config.toml
num_hidden_layers = 11
hidden_size = 640
num_attention_heads = 5
num_key_value_heads = 5
head_dim = 128
intermediate_size = 3840
vocab_size = 50838
hidden_act = "squared_relu"
norm = "rmsnorm"
norm_place = "pre"
norm_eps = 1e-05
positions = "rope"
rope_theta = 1020.0
rope_fraction = 0.5
qk_norm = true
attn_scale = 0.124
bias = "qkv"
tie_word_embeddings = "early"
parallel_block = false
extras = ["local attention windows", "hashed n-gram embeddings", "a smear gate", "capped logits"]
init = "uniform"
init_std_qkv = 0.0098
init_std_o = 0.0
init_std_up = 0.0098
init_std_down = 0.0
optimizer = "muon"
learning_rate = 0.00796
lr_mult_qkv = 0.4
lr_mult_down = 0.7
beta1 = 0.95
lr_head = 0.0092
max_grad_norm = 2.0
warmup_steps = 0
schedule = "wsd"
decay_fraction = 0.705
decay_shape = "linear"
final_lr_fraction = 0.0
batch_tokens = [32768, 65536, 131072]
max_seq_len = 1024
doc_mask = true
train_tokens = 838900000
max_steps = 12527
dataset = "wikipedia_en"
Each number is 500 + 50 x the weight over the matrix's rms, rounded and kept within 0 to 999. Layers, rows and columns count from 0. Numbers have three digits each.

# layer 3 attention query, 640x640, rms 0.0433, rows 346-354, columns 0-159
529529511599509500514553586459494483497559552475491381456451473512509549440523521600473493430606587578437480422436406470480572484515532504554537475453490494430505500458510550425507561510396508460505529497453532522513461487405495420505517493517407497538508506513514481468449531485566486547517530521465422561483554584526525456531445483441424498433479453455444485485538473461418510503456401515486510557458573583487461462443510437529597470486460433429522571565508555475556465508437513
435521465505456473448511539434589562461537490407555485474504521433500459546480406617535509471477517475524520512467520473473419517474469482475505495573398495573583581506454559474446501522417451506396550464480500553482461522481470466505498486489534480524506566490513522460503579490512550485450540555453564495558456416424455484522469472573478550471523432570438518598547444482504593424432519504428503543404522503524481457523611509529582431546456550514506537569422526451467480561525486
534461432532568424440528495516493579522514508503409492505486499542508510492468514533606429535462483548524499519516593435536528449515522440539551467473557537585504536482471426534533436516492491550477543408468471556454518564445572448374575544578548392529565541420517409481521446569562511567556500450506485488533491473426526483482605479451442555533468518554457584463549510492473498548490506433478538552516544584540548561473528480501545470473502542513523486470510569497431530575471517
561504478430500469495582541471592522518578513458473533560504405431473530502547537464439527476550518524455481496515496484557488468454480526509501421424493581539548504482579492484523465530531440542491481518426555491407502516484591495462500538461504590498392550498484479561551494457536452530525524488443463525570525548442530516542596529503514508517532530498510524591519495426552608501526477609501560501495517535554485497514558615541522506481491409483404425549528534517550540521530472
445547433466534475501483503451530565448518592422494493490472535552519477526529486516508498511547469456577538429511485487421439430505527456418615523474462479535485445456448469551494575460515472463496525463580426491515501518424521479510506526529513525587528542509506529429409445501403503475508497486452440470533431491540395516487503414513413507495510461525519509492624502528452475499480448444520496437513586449592523499484462500437520552528485565511523529489553483523562547566486547
444489571521549508456583483492485489531499442482476477504499478506505541500528463455555431517474491496431415436481492533564457447525547533485566466472542535536459490502557492522574583412514478503513419526516481485489457492533579451544493528527543566477456441471448405509496501479467446419427548510482482593525551455465465546556517497589496480438550469432548407491453544513458465459522502494567411520507451484480476529527503444489545547463470485443574534511569533568516478567428499
460480449507525454444416506481519438505555397484556447529471502559530480484597509484441549414429441570541445487511506453542499487545491475447472482443570509499473360489532437488515421561498576456480528447460522509485398547423574514490455422478498436516419517540505410469394538542481502505517468423469443551471544485517516467531416492468456489435508589547482487538473538472509527572526520445516526463481538454498465451438541471555517519484432526491561523461544487503564522578532488
585493550438622395627553522483458489591542450483503482571455416481446580618516506438410479440553546526454512419562612420404433553493496455537541471527544482535611533510527506444533491531473446471493417441553554545458564508543496515551516490533528472462455593564489506438484496467575481485431461437573410469494437508422537611483558464577545548525370429530526541579499519507543549484528482524429475598546521520502546509454436426540568488475524403516505537496562473516526534510453440
557503514570488506525420448494488549499591473570460482446511519424472445493523521529498541519557436498616500481424461570558582521431535489564491420506548645451464493487551442594530495531537509494475406569517479548528553393460487474480426510474475536444525499482507493488488463487490509388471516530491458546534516517595501502571537525472586567543435514532479472498485538552536493555458503448513526609525478529508503456497469572515481461482436513486528492556458509571524457490459508
# layer 3 attention key, 640x640, rms 0.0437, rows 346-353, columns 0-159
456496550493548435515506506600487538514472506509407512435542526558565540521482522507509516528514455558493525447525471533528519549490485478528542533490514400444533471538479548474497478493534498533604479541541488431449534509501460470445564492535516501428569527445528464532465531454516590489528461463532535514568467517471556476461497512526547559512489421501522557536529544475574517503489532410495578556506433456455558503662480465445499509517578533508530453500476533499515513546523467
514494465513475495499479520553507465537543555521502565464497430496397563433433505481479454521514563568537470498505568507482540516448530527552487489493410466498557478499549503489481468491502544506507506450480552441528467539463563475531512561525521449512515503463470463537490553542482504427487472573507556429528528502427543500486530418546522506532516521498418512480520535523463574440469517478540444478514550492526487515484471491497543525439534525521562494464595521458518534549491459
490435524479492539518507573450517564481510549520494454545454429499488488570513505458466539485564578544532426559489498490520521482513453499415510559423507410521390475471493490468500437558558499563499475416553461479491436480546455530526505575439549508514357499440543550465448514447473476506437511466517573512491471501538494502510514540518504530421540556424548564518501511540452409540532462442549506495539450513523542415522484507481445548445507486491560568579484498469543418504551541
509479508552521512520484499543567548527538506464468565485529551525440587554510479492517504543586537527514499472500469498478508565470584486535533459489487435453563525440457520462579474552470519536568438611582547459495571570495483430517492521592386568474477491575480481432508467474541566444531498519511520462537447551521494542518454502516568549506560438457441502464441467543567504511538576498609428562458621482374530382436445513551509466569514546558512465408473575520583489514531445
538480476506446529560475463462489432434510548463541502446573467497501497561504446519465457430457463545451443522616571494497522494450549488520520554535480581514576558509503494477515532567543460468522403463519644529536564473405541528510472444599562431528553476553519482442515495461493473511449500519433519445519567545492586472551590442572520588510469469584492528530566593549466536588532454464430506436503483542431440506498581441517483561550510524508518410493455494573479529532494505
537561470534455470536430448471481470530468558513431551503457512510522515408472448514454499502563485469515548492434473538508639539538500497475508605494460476483590519486523459471550451615467530561494527488530464470517554512454472531562509517549536602543458501541468485485508427537546525454543489571494560454551523541547596435397510512468515489462502527530413505484490502518546533456522492503465450482475494506490427480497445490500511463424558518471485497452514490570461418528533510
494528486558496424450509443488490522507425533478547518541529498477508505529496472506541521508525557486480540538522475527584510482446565562497575526536526507469533484422463534460516548465554534445558541475623464539524540413467447517565521571550552551501476503474506554442448426561457547556476530511485526415537576461597494521499457514477484464523408520524492530513472480542438419467504490424563551416481582579425490555521547547536455583501559422503512549518498443581424476460540552
507420494489387487467524530463528482477437547465470564499556490538537459561486481484524453561522512552579558508530579538519576453543518511459537569415524530496567517540484440517503503534539516538408502529540561477448481478498485468452474500473564455490514492468404557498586526526445523437563463501448414519534414506445558577471489509513526659542560421543551528527441453574523489504434430475473558435440500461392481481370529489477485450420500493561569445494526452481473484487510515